Weights of a small transformer language model.
Training: a variant of Adam for these matrices, 620M tokens, 6734 steps.
Each number is 500 + 25 x the weight over its row's rms, rounded and kept within 0 to 999. Layers, rows and columns count from 0. Numbers have three digits each. The size before them is the row's rms in percent of the matrix's.

# down: layer 7 MLP down (transposed), 1152x192, rms 0.0914, rows 251-379, columns 48-95
# up: layer 7 MLP up, 1152x192, rms 0.146, rows 252-379, columns 48-95
down251 153:535489516553495479510498482496489512505503460528480462512517478551519493529436523484536495525492491528502520560493476510521514496499524475525504
up252 129:576493504499487493487496504493492475477464515509510462474539507472506493523509525504472498522554497463503475542495470493470476470451507499521528
down252 113:537512530483494486496434514501516539498469510485503477527489565534478456511513561514491537495538485509476508515503491433500474450504527476476500
up253 096:528489489478509487513532475499467465455531524509496486482492518507496505460474510483470534492519468569515490524503470464453491474480429522464498
down253 083:551487458495482508506536489503456493463531538505509487513473524501511493464511530483493533488563482535499509518529480460500480468469457492479475
up254 099:545502494484479469547556489446498491480496524503517498483512529484526490489479514474461502521503458477497512533504481463486482488503457495492483
down254 093:547503481547459519494514505546511541473492540499470450489510535490517472480505511507493501511545497540505489502509517511479494490506521481493508
up255 096:519514480468529476525522458497479474451496534491504473446491517517489504466485506470462552496514463537511493516479475476447502477473430520478488
down255 078:538500455517500479528521488511458505475513561488502480481494508470499490467516527479478554483542463533523522510481486473501491496496464499490484
up256 093:519521464493479476509519456471480490480476549495505505477486505520510492457521517459493519502491453516520505512487476452469506464504447524481490
down256 085:539505508493465486518524501488450494504488530482475492500497492513514528443546521497500499513515487484511493504466504457461491502516495520517457
up257 095:544496493462505490526530464480463477468522525516511497469501515495468486480471521468483549499488458588515484499490478485469489471490429519464501
down257 081:571471461491483514515539487502461516485532543478519492515499512497501496496511538492490554503524487565514493514493487495505485468486457501474497
up258 074:489508495490490489530534492453486495466487503517493461495490518492503510461463529476494519471530447508503497499508457484455490483507455499450511
down258 067:528488525546480506496530568525498510474497532471484499500525505521486488520500500516497530466506513519494528495516485517503472505449528485483482
up259 065:476493465483503486503521466461469469481504460513486466505510492504500481446470480505505536487461483507494528468493478488452493484506460477470477
down259 096:510504515512501527491520556501483465474522508494537519548512499549439484505498494480470532499478518473489500491513474527527490468533504459464484
up260 094:548487447501545465502490471468481516493524562494479492487509505494477522486548547509516566515558513519468511521486495485475498501528489509474512
down260 055:481497483496498469499508524497504509504506492474465505523500481512473487512522541494506530512447512485492508453489496505547484529534530465502522
up261 154:556539474513514525504540469491452509499549485502454520503453513449509482484496557466492461472518484524513509511465482493437507471512436529502491
down261 139:539488493503508500483498509521495477499461484453531545534498518497505524497557533535502475448523506544558518455521490551460493459511536499493467
up262 093:524480452491510487514529486489478467467538528509500478496490522484495492458478511477489530509514487566487502505523486474459482430497431522478508
down262 081:545476476505492512499511493502479480467513549501497464514475515491495487462496528484499528505560480559509513510530509479473487454470452495483508
up263 140:572475493448455524486468498484503530504532516463476444498494481489488539518506530461497498511508514496478534496496500512496474485486484520527508
down263 108:489484522515503504524501500506535533484524500487466510487460510474464536496499499480471502495409539533493534465502513493478473496495537564580514
up264 072:509497479491496473500511480469502505472478543490515482468492527479491480463477538474473520498498428504507514483480490472502489506515431506451445
down264 086:494498475495473510492544507519503530471515552503475505500477522495510489508506494518458529518465498511495508482503497502520488510478544456442472
up265 090:526500475475504503498535452483472487469491524501506465460493509509473504472476514467482532519499443535503505477515466485467483466479446528450502
down265 074:567500446494465501498545464514485545485516547478516482497495499497481492485506518506481549503519474539536494486536468481480461483511466485480508
up266 084:509515475491503480514543472444484481462504522517483473481490508512500487464499531477484535505531457510506507506507465462484491487480460512467514
down266 057:538474467535456486480533496480474508471502521488485454499477489509517508496513515508473511485491483512507485524518501480504463518470526480480517
up267 161:541487510484472450566494473426509498478494512518484445495501459482513508503545516541496529511546502545516512499518470456488525451472508518514490
down267 122:479488533505465467501535484430461506505503513498507508463528503509542505529521509478526504538530505501512463549481525482504508499561480487506465
up268 104:558517470483507488547555445450480503486506532526496479491479492507513478462509522471493509499500451502467520501498469480460511488503446489486493
down268 058:490504529523481505507459488507511491480524479469485474503518463489482480465470530491440448566478468510493494554520509562515529522513491505477458
up269 097:508512460487511481495511460500465503479501548502512498487459520469518494492495525459507518475526446540491506492496447443465491442499417528482499
down269 142:480501511508511511476547516475487498473539571488509516501480505505510534441547500445508525507529508495539471468508504449461514487490496526504476
up270 078:488513465480506489510518479474485466451476531504521513485491496524482497455482521496474550483499459513505524505469461476480492485499460507453524
down270 078:544508520512497527496526485517499490475475520490491531504472459471489485498499501522474502489472517522517500495488495488519468534499512479490508
up271 114:541510477487531478516494452503457480484524536486500515495458512478510499488505515491491505499509468480463483509462466492491502477469435545493507
down271 146:467491525476467493479535500554482483508464549479471467503474446487500519499500507436496527506540460500513520455538496456486491499498502466519506
up272 111:506477480500484455538542485475472490517488507495557494462514529516501504500516497464462530548462460493498517486466520470502504509525432546499461
down272 156:501482502507532471499461510474503512509526457540451464508506516524541481518490498515501482482537478520457530510488521537463522475518496476507533
up273 091:524485492501493486501564456480466484457538532499490477477472514474483495476486507448513532512511459550495517501496471466469496452490453522482491
down273 081:547486470496483486499578486483476504462512539489504486489476498476476493473509493497494520514525470534509463496506500451483488498496476517481479
up274 094:534487508483526490509542474480476485441520552494511471471466512486480499494487550509492511501490474545507504511508451477499513476471470518488500
down274 096:556524451504482485527512483521489466482532531466488487498484500487466493456511514501469523445512455518516500500512484483511478520491484506471507
up275 133:523540456522482451472509493455509526465500535519484538501498517508517445478460489476531496477523480494510517550463500505494479538522440537526542
down275 096:514537520509465484532538472528467474483521570472474508484485496520545487496500540480481497444502473505504510519514466480466499498455527472503501
up276 070:497495467463497524503546483479493466494501514514503522483480515515511488464499526495480546470511457514480519482491491451473512482518446554476500
down276 082:491489526539475510474538512499483486513497515471524513566494474518503510514514500484489538503503511475473494480511497478555453530487523479480474
up277 083:512510464476514480516514481474472479454501508512479503467461501459507493467494520502487525465537462507501530505476471464466508479482463528457472
down277 097:497513480502485476503547485524501504473474556477490499521487485487522519501518502510521504488497503493488533516532495479557474497430511529490492
up278 081:518496474496499498510532477493465485456531542500498488490497517481496477484483563492497518524496475498504498472486466482467493458472445538458490
down278 085:531492503504484523490527515528479486488491539484498494488484512468490480459538512495498527477549469512489508499524491481536474484461467500486500
up279 085:525506476457503482498538483485475486444509542504484487485504526489498507477481520471476541498537462512519498507498464460488482464489434495459513
down279 075:554501471528482517505532492531470502472518559480505498504498517477517474485516504473486517477533494537509510503498499485522469518495487460486496
up280 097:526513478475514479494498452502474513472503520502527503474492503498509482490475527490482527524524477474481487526451485504498523475444448539501529
down280 149:460547499494498490492510490558493492515452542486494480485521442507479483515455512465492505501541476501513528449524492474481457487481527475484541
up281 081:507516470476524471508511476462453464468497512497514491470503524482507489467486529478463520470511451506511500510476476459463523464494449516442491
down281 088:521501492490497484482514506520462508493489559490513510523498529485520483501519508513519520489562509520500514499508511475514482483454468480499493
up282 090:533495494495496495500544469491482450463493524506492475490504516512500486462476529475492532519526479568527487501508487451478504480479439519474470
down282 078:537488491512466520498558488503453470486516572487504475519483522496498489477512519492486534514533470532510515502513500457499477500487460500475497
up283 104:516510483488487487521551462490477517468526503510508496499479507461509469449488523455524519517501471541490506513482490446474469494498432534500498
down283 135:480489495451479488503531513497516516466513539505479446496483513477473499500521523491498538512532468534514504477536512450446500511524501499509495
up284 115:506491488500505462483549487505476521487505557507476464429487501539487475474461519503482499505521458544502518492482476479497512480506448530469455
down284 125:505507476524457507527507483499459467530525508500495506511489479509527516450516522481489508487493491524488534524517468506521461517488490486526460
up285 110:508453457461506485520563448448464532470510522496513500493493490537476482470472526460477530486502481521493521498490497466477468505502476498484511
down285 100:557458542525532504519504514511484562474527500471531493499495495554486480493500506456517469477508496533494506493476508454518474495526488488466511
up286 122:515486488482553482516533472486482423489481468491525507499497501508520480463500524508505525533492478510497493486448493501470492460493457517501517
down286 153:506497498522479545486477492492467469481489479506519533493487493531466496555540523466482517505498474551534465471470489473498517468471488456485465
up287 095:516483471494499471519534459467459465472544532498506468502467522449495493477468512469495517502512457537473495511497479464464485440495450522481507
down287 079:537486477499493494495531471505473493459521550480491454512488514459496485466475494485502494498551476542495474501486507469485493474497459489474491
up288 096:536480478472504511523550453491473480488533527508496487495487539465486495445462506456496551489494480549493497513526484452472506476483436533478517
down288 094:539499469491497511504522473495485496481541537496504484509481543451503488470489520496473535509530488557514511522512507454497491473487458502477484
up289 081:510532491450514483490517486478492492465492526493521501473482523471478492462485516484466512505512427482509493499478469480458511471503442522437494
down289 087:503504473498479504478538480520482533488497535476485503470518525466522479501507508524488515486518495554477507503530528512523498520458517493546530
up290 095:497491502496511529482591512492515486473483480530508488483488515502512485445487506504470497513494473509537505503476505487491498475507498495511532
down290 048:478507517509484524519503519519504514527499454461510559534497521538515541494519505496493479499507470494456502479494537506525504519528522480471494
up291 112:537526481494477421550491482495478467493523491505521498474503515501492503470518483491461556495501446499514527521463485500469503493504469533463475
down291 149:523515479486493459512446473520444514505479530497514482500497527508526463489551487522466486477570490548489507502472456527481510478522501506538522
up292 107:498506456479523502470547449496464472480476526500507498510497492460509513491507517447487529494524468538485508489507465465477516434472447541509458
down292 117:513517536480516515531572516469462475467546551476525507504472497504494505477533462476500496507516482473519450472483483477473512483475458512477482
up293 087:525529480461496469533526485459467460453515516515516465470477508493505506470483520490453533518500457534526510501495483465472498465495449517467511
down293 084:506498470488485481501531463511477484488542558473514472516494519492508487523530530512482505509536502525499496501530486488518470506484474464500497
up294 103:511500460471508478519541463467472481481510513501502475466483501486485507465497528482482544500499462533508504507490481467464501463497437518470496
down294 061:512510482512495480504552485503487501492526534498485468474491505463474483469495544486469524506529454527517509524478478482486498504510468484471477
up295 085:524489470473533457503520487483482482444487506490519510471504502510513497447488527494470536463509448548501523519527484470447492472505429517448482
down295 089:550494487491490503492517507528489500470490565499509490502479515504512492474506515479493520484556494525502516498522499468467476491464477480513520
up296 073:502503483468501494498511507484496497492492522512530521479531525510468498461492538480476532482501468531509506493463473473486511493500468523460482
down296 084:512494484515484483468502510515494512464503519471500524508493507495523490486506485516512524469516513517486483520517517495571462546479498480535490
up297 080:486492466496508491506531463456482476475481521506525515482502493521489474477471534486467541512497453510496519479461464491463495466492453516465535
down297 074:525500514526458492465553537504480505499482542502532538552493479510473509501504510473471519471492523509510509490524512495523483495484510501493505
up298 083:502520460467512481503524479473450468462493521511509491501470500488502488466475537477496537514515459525499511495490480475473497467482437512449507
down298 076:505522468502477474492526489516464500483475539496493487499493513483520491479534506507516543492537506533477521511525523484509472492490490492512517
up299 089:509485456473491473506532503500477509474483533477513503514488489499483485478514540463448501505529479472467500513510464489479515482442461529484493
down299 118:524497528498481511510500520518501515519487482524475492483516496525500499512512517462528481480537457489481515507527504509458486430446486483547479
up300 101:527505500489475456549509474472444483497511543480505503480501531469534503496504503496452535498491425494521508517451453473484481474522450515476485
down300 103:509502459525488479501510495513461524511502537494474483514496501476528480475534502518510517503570488549521504497444529492464514531523501483504481
up301 103:511492481474496473498531445460480475481490526482510501470473520471485503493513517474483562508529455515509516495472486469473504441520462534480494
down301 089:537480498496468523552554481486497541488501530474483482455476492470483476488529492533490528495517479518493489454455476494541512523502525482461482
up302 099:480535496492483529505547498505473488502524482488507501519472491497486450490459487489442502540499419476529486495489488500489519483533485511514521
down302 046:487539497500516497552525505468510523492510496471524500476544482492471502490504534507511517468515514491496556456508505516525458522509482480482482
up303 149:507526486505503472511467461466490524502508528486486512480456533545447472461477567502471507521453501509489479545484517461512470502515471527493526
down303 095:454503490496475522523493519457506561519497535487485512493486484520537522506472526537466512472469471516496488537472540502463463514531469533510495
up304 089:499513460470508475511520460455472471450507506506490481478487504512498485437482527473473541462498467482486521516477483457464506481477437521460499
down304 054:511538517495511505520511526503460506528521515479491506527510433530502490501479507505495540507458519497485479510506444472529469536524503510496479
up305 108:516518489466500498496502460506500455497506505490464531445488504475475485466495515462460523476487449516516497502490447478452498482491454519483473
down305 108:525483451511511528544511493486475489524515513475508500532499505490514486500521517501513501472529466553491530511481491521498448504508451488492512
up306 078:490490494511484479503524502481455472492463495496528509489499538512493499479488509483509562494498450520467502488493475493464509510551429522478519
down306 100:516538523537478526468543515510498514477473497478533531515501470501490504513484496512497562504510496498518483477519478508550459492521533478513503
up307 084:513510481472533502529482515512512529488510509532495465473456502476508455495475491524495489488521514488522503529472550478500520506525505540518493
down307 047:486514519513441516470483488482467461506473484477475521520521520538501504515516478480498526513485498474482479489511484510515474488474498475479518
up308 075:501489481466497500512538478450475508486499492523524531498496518504505463477492523489464526505499455518480538481484493487463506480485463533469526
down308 082:496487509528465501498556520498502520484467526475518544554511480506505506482519503477478515474479548517485505498523541480530469513480525476508498
up309 094:495492449480496496511515469482484485469488499501509508463481496468505522471532526463476509494513452496501516503459491470445506466509469538494459
down309 104:524559498480493521558536504439481496531532506482479451481493516505472472506537444527466507517495504473482489474434481499531473544529516484503512
up310 079:448478454514488496531488457490466483498510514520508476475486541499520491505474488469502542521498442473448502525508465464451511465518460523488496
down310 108:536510552497523507503512541538477489478470528500559539521514507534465509497502489495479517494515509508512540487465500538490475497485499497452518
up311 129:514521508509486504527509463500477541443504534489491517548475518505511505508483512510509525467475488457497514513462487478484504465475441509464544
down311 154:530510499491514508552515524512478522473469504517502532537484527543443558488458483513532479475481486517521485501476523467517485499472483477490506
up312 096:508504447477509460511505457506479488486472486487457488476445501533505491456516509500473522508516470510483488508511464465455479499494477479460476
down312 085:498532532488462508537499535551493525494490475426499500500496489546420487503499473512516540491481491530532541466492518506508482556477510505512538
up313 103:493529524492467546512556492487494456537480500500521486510480465509493477476477506449478513529528413459495471489487511478490531529517485511534498
down313 057:466539531508491510519501542544541511507469477455514462533535523497489488465505509493433498503479484497512517503512499519522499511517512479514536
up314 075:529481457502605501543528506474469474527498534505507528515499497535503542487467494509518511479496517521467543530512438493462515485451472523497486
down314 045:479516541496482488475482506533518534500533453454509457489483490485502471516506488476491486491515485471515481462517535499533451507571504464477518
up315 077:504501465482523510506531491471487482481467520509513504469469523493476511452481528486487517510507461482507520511470465475470507477500479495461500
down315 075:475495506525463499508543505521491479513487526485475565525508507529493490523471487528488523511483482525495491493545504524536466538461521481529484
up316 092:526507529502515479526494528551486519473469490466495525473508522494441479488470524465476496500537431491509519510452447500487495461495473522462501
down316 066:476495458509501505486537492468483562511473495496511555499522509536497516436515520452482488454475549499542509499531485499513460486506525475506517
up317 098:509520479472504465504518445500476484450488537509484474470489514494499493472499511477483543508557456530509508524494456465487488467489463534478488
down317 083:493482491514486504501536475532484489501518548459489456492468488482493477468543527493477541508569483508534490483464499478507484539509485507475478
up318 107:515510488493478485514489456483476505500511537508484481467467516481494494460531503506468519462487455525509497464449496464492538497519453508496440
down318 113:505485507531506501533521483497454506517503530468489496494493527531513507482504468514494539512493469489493470501476517507498471495518480495495454
up319 100:529483494485524453493509468491477502432519525518521504496495485469501488473489543479479543477490472514478538509466469505502545457467480534457507
down319 172:523497493481473469510530503570467454505467551496487464488514448511492522527443529482480510474503488503439530493538523476518466487480503505471538
up320 144:514556486517472498518512461472473475507501490492497516525483498491547463482519536486508482490517488457501501538511504499460489541495461532531468
down320 097:502507505523454511511521551508518553505473485477455497526507460464490481496559510514523474511513460541511526487514482479511467469493515516529476
up321 077:511504447458516523503519493473469500498499495497543511521488526498462458424495522464490533489492446487508518511476494481470496455498449525468488
down321 095:503496472496509520517513526514496521466455515485518521533511505506500479486530508517493544483524498540514507497533524490492485454471500489549551
up322 102:541502489503483476530536478442470489505517548504498474440482505492505489473485511500453521490521465531518510488476492483479497491514452522458490
down322 112:509471487495511500550513465509502459505547585459444490510471517489519503491516487514496503509487483495473487496477502490537476494501501475444492
up323 094:520495475474516477534535465472460457467522524477500481489490503480496507478489502481489544497512456503504513510478477451471495441507446530482486
down323 080:519498492515497480498520488505457484499481525486468478498476481475509476481500490508489508518544460537500515515463470504476510489512478482508497
up324 077:505480475468488504533507496463437476483470520511520512492506498490490503491498546491485527505498431516519547480495448462455502487497475532482507
down324 108:521476494498507496518521522524463524478510539481524513529521520496489506471515521492469535472513514525477512501507550504530474522454497490482514
up325 089:505522482477518464511533468465469478452513524497502475488471510495509478479482507482477520515519463529508503510493469463475498459498451514469503
down325 078:524487466525479465490514490513449498470486545480499462527481512505483477475540528480488510473563495527487510511508496476474466503496478488477502
up326 108:519464494474498493547524511485493500484511497518482475456446489476488445504494517483474525514511441478466503486455478458450486479489482500469486
down326 093:509479549499493490475506493469501487509474520469480479468470506541527518503515509469506504518510482529472498521519511509519468470492483509485495
up327 064:494472438470500497494531461457484493476478489525521493515493519494486489467512518464493532503491476502516528512493466482441501472476482515470489
down327 080:525506531525476520509512543521497482499473526489548505542500484535462491516521510515482540503461505454543521503506490517515485494507513456466515
up328 099:527468491481519518522558453489475472480527517504494489498491521493492503449476517463492543474490482571520478514495483442475505480486436521465511
down328 089:529484468498488511512535487493470495468544550508495480516478539471497485475484537477471524489534474545509492524480500449516495490513450502470498
up329 097:519502497476511492540534490466484457463516550504496492478489515483510490466475502495465518497518448533510487505491456462469499458489443516483496
down329 086:530484452528471494509504486519464514470503564506476471494496534494522474484538504507498504486545499530523494512508484503479484496480480481475484
up330 090:503508467495502483515545481478485454453511547501512491506480509477494479471491523460501511502530451502483489513495464458467503450489445519494477
down330 080:526508500520485491498536512514465469467505548498507469498482509495506459483520528494493499500563451528482503519515512481497497484467473485482487
up331 116:537490475496478480510563443514497502499518514498504496501499508472497486492482542492511509512510473515524474495456490481500491490438454549490506
down331 143:489485493489486492488513504516518502501500519502450464492500515493450492480546501493480523513532471526559531448528485479456514494521524524539523
up332 080:540503476480485483504522506445477517486466531492513489472474527497508499475473495499466501508502475490529492466532468463467502509478458506500484
down332 125:477480518519501470508496521505498488498480440501472490506518492537503492501449515468544485500492506552467547544503489496510491515514507492525489
up333 092:528534483491507491505520503474465471491508528491537502448473515470505485452490510468458515520474443517508492485534451487466508486482448532496452
down333 147:510489508517482468514481504494483475481496466507475489522501499516513501518477526480540481486499498579491545563511503510508489484493488486528513
up334 070:511506466464509502494532495458479495486464516516510509486500517522506485445492540487506492491526470478501505496476479464466519493474466528462487
down334 086:514513506535473494467528495483497503500468509478514507520505507505502536512498496512495508497506542499516469500549501473551460524480508506512495
up335 102:532509459472517479523524464476472475451518527518508476468472506498492499456489522489501537523535470525502497526502477463433486459485429521481508
down335 074:534513475499490474509519495490478492480520553501510497467482507498491499468496557473495521548549477545515506520501495466455479484472447493483490
up336 155:491508496506502518552547435506503519497494524483488514453493508526522475501504532519484497499490470537525509468439481472457528544501493503467503
down336 109:514484548507521481514570510462478493501497455486512512478520499514481441481510473494489491529477495534486523491489526501483510545488486491484492
up337 105:504529492489482479507496467440481461483485530476491513447489509489495520463511475454484529479527441528533516518499446491431513491485450533480507
down337 109:548495511519523521527512494487438425525463509511457563510497518476526452477499483500495465490573515510487507519443490533507501504479481463523531
up338 109:541513504504475480508567442493486499476516519519467479459475525465510468476485517477500513507505462510541505516549500464500487478489482516479488
down338 113:552499505541449497490562467521502479504534571480488471497480522477515497470501518498446499495524450531479500484519509498506473534495473502493486
up339 095:509506464497509459520519499471489464471506523510519493463489500492518487465484522473494516499472470521498502523462479461460499480501458516491485
down339 088:523499476525474475511476492519468484486508552511505479503480510507497487463533508507492514476545466524495526490503490471476467515499490480477498
up340 086:505503478468526485507533472493487455467524528489471483504479515481506491458477505482482526499503462531507491498508470465458481473498443512472502
down340 069:516500455501487488511532488509470494480501551476487501525482497488491487486520522483496513518549485537517521507525494464500476488462469485491493
up341 076:498500455485474463512514467460480506491504522491499482483485515481508489485495515465463515495508443492506508513461487469476494469507452493466479
down341 077:519513481519457494506517514504473523494520520502496497485454523488538469512501488489478501514539457546512498526470500509458491536518530478501504
up342 081:509528486470495468503552469484470460457502506504491462493474507487504482490473533481499525509511451535516494498518484483486490476482463526472493
down342 075:519511490490438476500529506534464521479523570485517462532496519478503490484514519504481522493519490522505499499544506484537466512479498503481495
up343 094:526484496470519501535516480461452476460512525507504499478487504517490493473489517498463539502510464553521505490487473473452487449506441515455504
down343 082:544473492514493506499549486511459512484495537494509498511469507538500480471528518493490516474551482539500499497486491484490486475502457496493509
up344 079:489506469495517496497535492452456463457522497497509490508484511489510491463483515496503507494492453543507495499507480464438501463507447524469517
down344 085:512490478515494499504532494492474489494493528481527488537479513493496487478504507478508532506533501564497500501537494458503478474475484483493498
up345 083:503499481485484491514550460448475447473506522497491475492495489485495473461480523462498532517523464508505513483513474468477487452485437517483507
down345 045:531510476505468502492542487494476512485530544466492481509505492497500473491492512487497488507544474522518496477504513474494469490493484488486506
up346 101:492508460472515515482503457478469481461500527519486503460470489484492495484511507449459505480515443497517507498467508469461500428508477516493482
down346 118:548541506499483507527539521458492512509500539490498487488502524509494461504517419509480493522527473486490492486465499485484470524505496478466528
up347 090:545486491482500515498553461450456465454504531500518471470502516518496498485461512467493510516520469542524481499510491484477521461477459508455498
down347 081:571485474525474500491558484491477512475522512473488492543481501492503487490503496490511485496519491537501507482507495475491493484502469490480509
up348 087:517508464474506478515507476460469483470490552506526524443474509497485489493495529487491514508504440525502499508471461478469516482484451517490541
down348 092:562509466497475464514520487515462490488532566469477508476511508492516517513512525512489502498477503526497485503522506487531463530473524490488522
up349 098:503503473493495480506533470479456461491565536506488487519460530452510487473502524455488531507481456551505496508476486444471509456521447534480504
down349 093:505493494495497503503535492488481486474532548489477449515465517461497472456504531484502506496522470529509488505473530431466496499510458506474509
up350 099:523494497457521495509543460484462452465499519506495480517492518506488494457485523479483545504508464567508484500491460463463500444480433523463502
down350 075:537486474492486512496534493487443490477529538504500489554495529484494485476502528488483534494533489538501509523501488484522486470489461493487482
up351 070:512509458470502486497505490441472462459476517517503496456482519527525481450492495497491507500506475469503506516476489462457515493483442535488497
down351 082:508520486540494495495512522470464525520524486474478508495499482517502478516521498506512488479493505490499466516501528498555441567508507485519488
up352 145:523481532480560444538485464519461484524509512501487443480486545467523500495479529537526523487481530475459492519502504476495469489501481531501526
down352 111:452467512508466509488510496513521525499510434509494526532513477485465517480480505493485468540530453501514508538481489512484493506550517494521488
up353 096:536505509478490483497540451504474468468522533524512485464503539531481494468467525455508534480489470570504482492504482458465494488471431531477495
down353 090:555485468489470506510536476490456490481545547491518488489495513509502497486501536488478540496514480539503501515532490459507464483482456499482496
up354 098:533476490494478501508580454494471470480531514509484499512491522492488498456488524443495510505477470557522486494506489425468503483492439545475491
down354 095:528487477474478500494537483494486498456561547496513476486481559482499477466507533475477508504513490543508509507504497434486503486516452512471501
up355 098:518502492463488487519551454468481453477510527490509481470480509507495501459501509469490554517505475533533507499501483449472494467493431517481475
down355 078:526479474492481506511526489491463486498533536487482491490502515488502502462527527493476515501518472530515517508476497466487498513524465490479498
up356 080:512516491484528485505519487478478487484477522530499515474469511482476490456473516504481509491485464486519503514477471465478503479489476537450500
down356 078:488505500543469488471537504509466500497532510480461516494472523524522483499511491514502512460469500517488517544536542505537462520478506501495476
up357 101:539488485475490501523553433494461482467541530511486493479482531487504502454472504457501527490490469557509493524515478439473500471478432556471509
down357 090:537490471469471489505524474502481522478552551488497455482480544464511477470487528480459533514531479557499503515507507430490499497497454503466491
up358 104:526486458468483438517525480475460494460517534509521519486469533486484498495509519486428526487537478526497518503481480488482486486499476511462501
down358 081:517494528469475454488529509505467486520479516495497487448492484489462504511560524461499474473523469530474528474439515519491442490537509511482499
up359 108:503523457491487451554550481457478498460510565495477505462489488478514510477466541482456487484518464513499519501511455503458490496505445504472484
down359 119:494505506491483504510529496560439489507530537468495512529495543477520484461521487507481492496503483509481529531499511512510489488476496493467498
up360 088:501516480491496465506519475500476479453522538498499492490478513483506493490465509479471532470509457497477498508474464480508485466484465530475503
down360 070:503541488528466457485513505544493475505476551472476492472474443500492507484474506468480519490525487521494498486521522483474466493535521488510491
up361 097:522498502482515482509539462494477465493527541506492467519482516474507503482481499492497521516525452522517510511508479488464487459476433526473484
down361 079:496486490489477493497518471532479482503530548501462461523471479512516495484534528479499527525560492543517496484515489472476518496458469489461503
up362 088:537513481476498496515514499476487491480478514507538495443487534500501502446489499491458528518494464481529484510478463464455505477482427501489489
down362 158:509499509519474478529491508511505513505482461508477481537510468563509477523482520461561496502500510541470535579471486514506483495507500470568499
up363 098:518494501487510494515516453441453458478500539512505468466474504515478495480491517480498543507504474514512507514503498464446514448504436528477509
down363 123:517475477501500509503525468502498485468550562444444498479489506503497498502468474498492481479515495500482493473485507470547480489489492478440518
up364 077:485489469501504531534534460463488463494487463536499466501472505531480482438503520424494555460487460491474502511485514486438516481505450500509447
down364 102:480492516515514533503506561533509478516479507495549529514534490562470493518478467498478507564492511475518512464527480536507489478490496484512492
up365 076:489496479446491491505529487477453461474488486501489506475473493465510495478483514490481495472507459538486523502478473486466502489483450529462505
down365 084:506506506499487518484521523517477527480494520483533530530508516501496513503537507489476545475492518528487525484543480484528503498450513501491493
up366 138:521513428503503498527496461491473474461515522500480513470496489514510491501484564488477491427520494535493544517474495487484496519496445500458515
down366 110:497477485502492496517525471538475549465488505490514541563520486500487536499484545480486527520485528486554535552486481497558486521506466501497534
up367 078:506490486499500487533558476477464476467491519477525483475476513474517495456493537489468533508513460493510519506512460461467475460506441512473477
down367 058:508486492505468491509540509495464472494505532522482500461465486466523485475481500515490517499557476496493492515498522485511489487497471476496483
up368 118:481509501494502510497500422487485516512496493472511519508462527503536494466545508524516551435463446524497512495495479464509543516537452528491447
down368 203:454494496522486483487487525509468513503469496462520516503510476500513552514520479478463560541479499478480460497509495532464466479488507497508440
up369 098:524482477475520485533535451477475459470510526502497488486473518474508489457485521477481524494511485530502496521486478452471500452513462506491497
down369 077:526473470498515491505542484522483486452533571477475487505488524476492492486489504486483511466545468520513509508467483465525496508506456478463498
up370 090:520485474460508493510530457455485478464513508505484452500490501509506501469490522476482520497521458518500507494490467460466489467496425518485483
down370 039:499492479542520507499530506490479518490499520467479496501491495485515498478503497455481499499523463522532481502502479454479498507497476483444501
up371 110:529508478496505480492540439489464456497510511492511493516466513469497488481513519441499509493497457544499517500488466450470513448491448532481452
down371 113:482487500487524520491549493475485460477544547490513473513475488500510491448550516484516522517521485526493495489490522453473536514469467532468487
up372 094:529505487500486483508520475481474503478561521484470457469465524475504480483471516468476510546525439500518493511492468474462475483502452523476508
down372 079:547497482500461496467518489524505529475510515508481442468466500481506500458469495503484492525549456511538509526469510490489466505506482506494492
up373 079:528498472480522465515522497474500494461497523508515483489490530485460485455497539477490520519515453493503508503469477482477512494498456516450517
down373 081:492494486501495480496528515528470501482470547493490519500538483496492500524513511517478478497509472506475523498492537515513488536454536485522515
up374 071:499515478455490514525555501452490468490472520506531481490501520529498479427474510474480544491501462511508533460468487473466499511508445512447513
down374 085:519502498531467499471540490492503498491482520477532504504486498518513538488503478507487531492486519505457483490543529489544463516473530491506500
up375 104:536488468493482516505559454483482469469533515509495497471503529514480495464475494446493539471487476560519487500509493440482489474475438524479476
down375 094:566475461497483537509553486481482499463544540503507493477481534494507483471510516490488533509520486546523519515512509444494501495509444505492505
up376 091:511506464465519480507520469478472487448495532486515496492475507499493496468504540491481533480505446493503502503482466471474482469497443529469483
down376 057:555498478499478495484529510517477523511484529479488530481502478505511498443535508500476537463542469497511528498497482492476476503482490493499484
up377 097:529506484464513473519524461482474468459503549513509478485493507486487485469486518482473528500514464568510493514490474465461483474485436510462494
down377 077:541492482498508494517524486508462480483521569493501484527477517479509487486519527491489526516546485548517522512508500466502473500493468487476488
up378 104:502514450483477476528541483475493482482494533482485498509501529520510490457511522494471534506527476508481514480503448472453475473516458543489476
down378 122:526486530510491497497494479494495501525477508513472479505505505506517492491544500494509490485575456520488491486499489525475514431455475457493477
up379 072:514493466461488500512550497442486473489488508516528497488481511521513489462481531472478516482498441497501511496490483472453495496476431528452528
down379 085:501499495507472518481520502490513517527483498481512530518493505528519532501508496510494519489457529490483497485523510498545464531466520483503475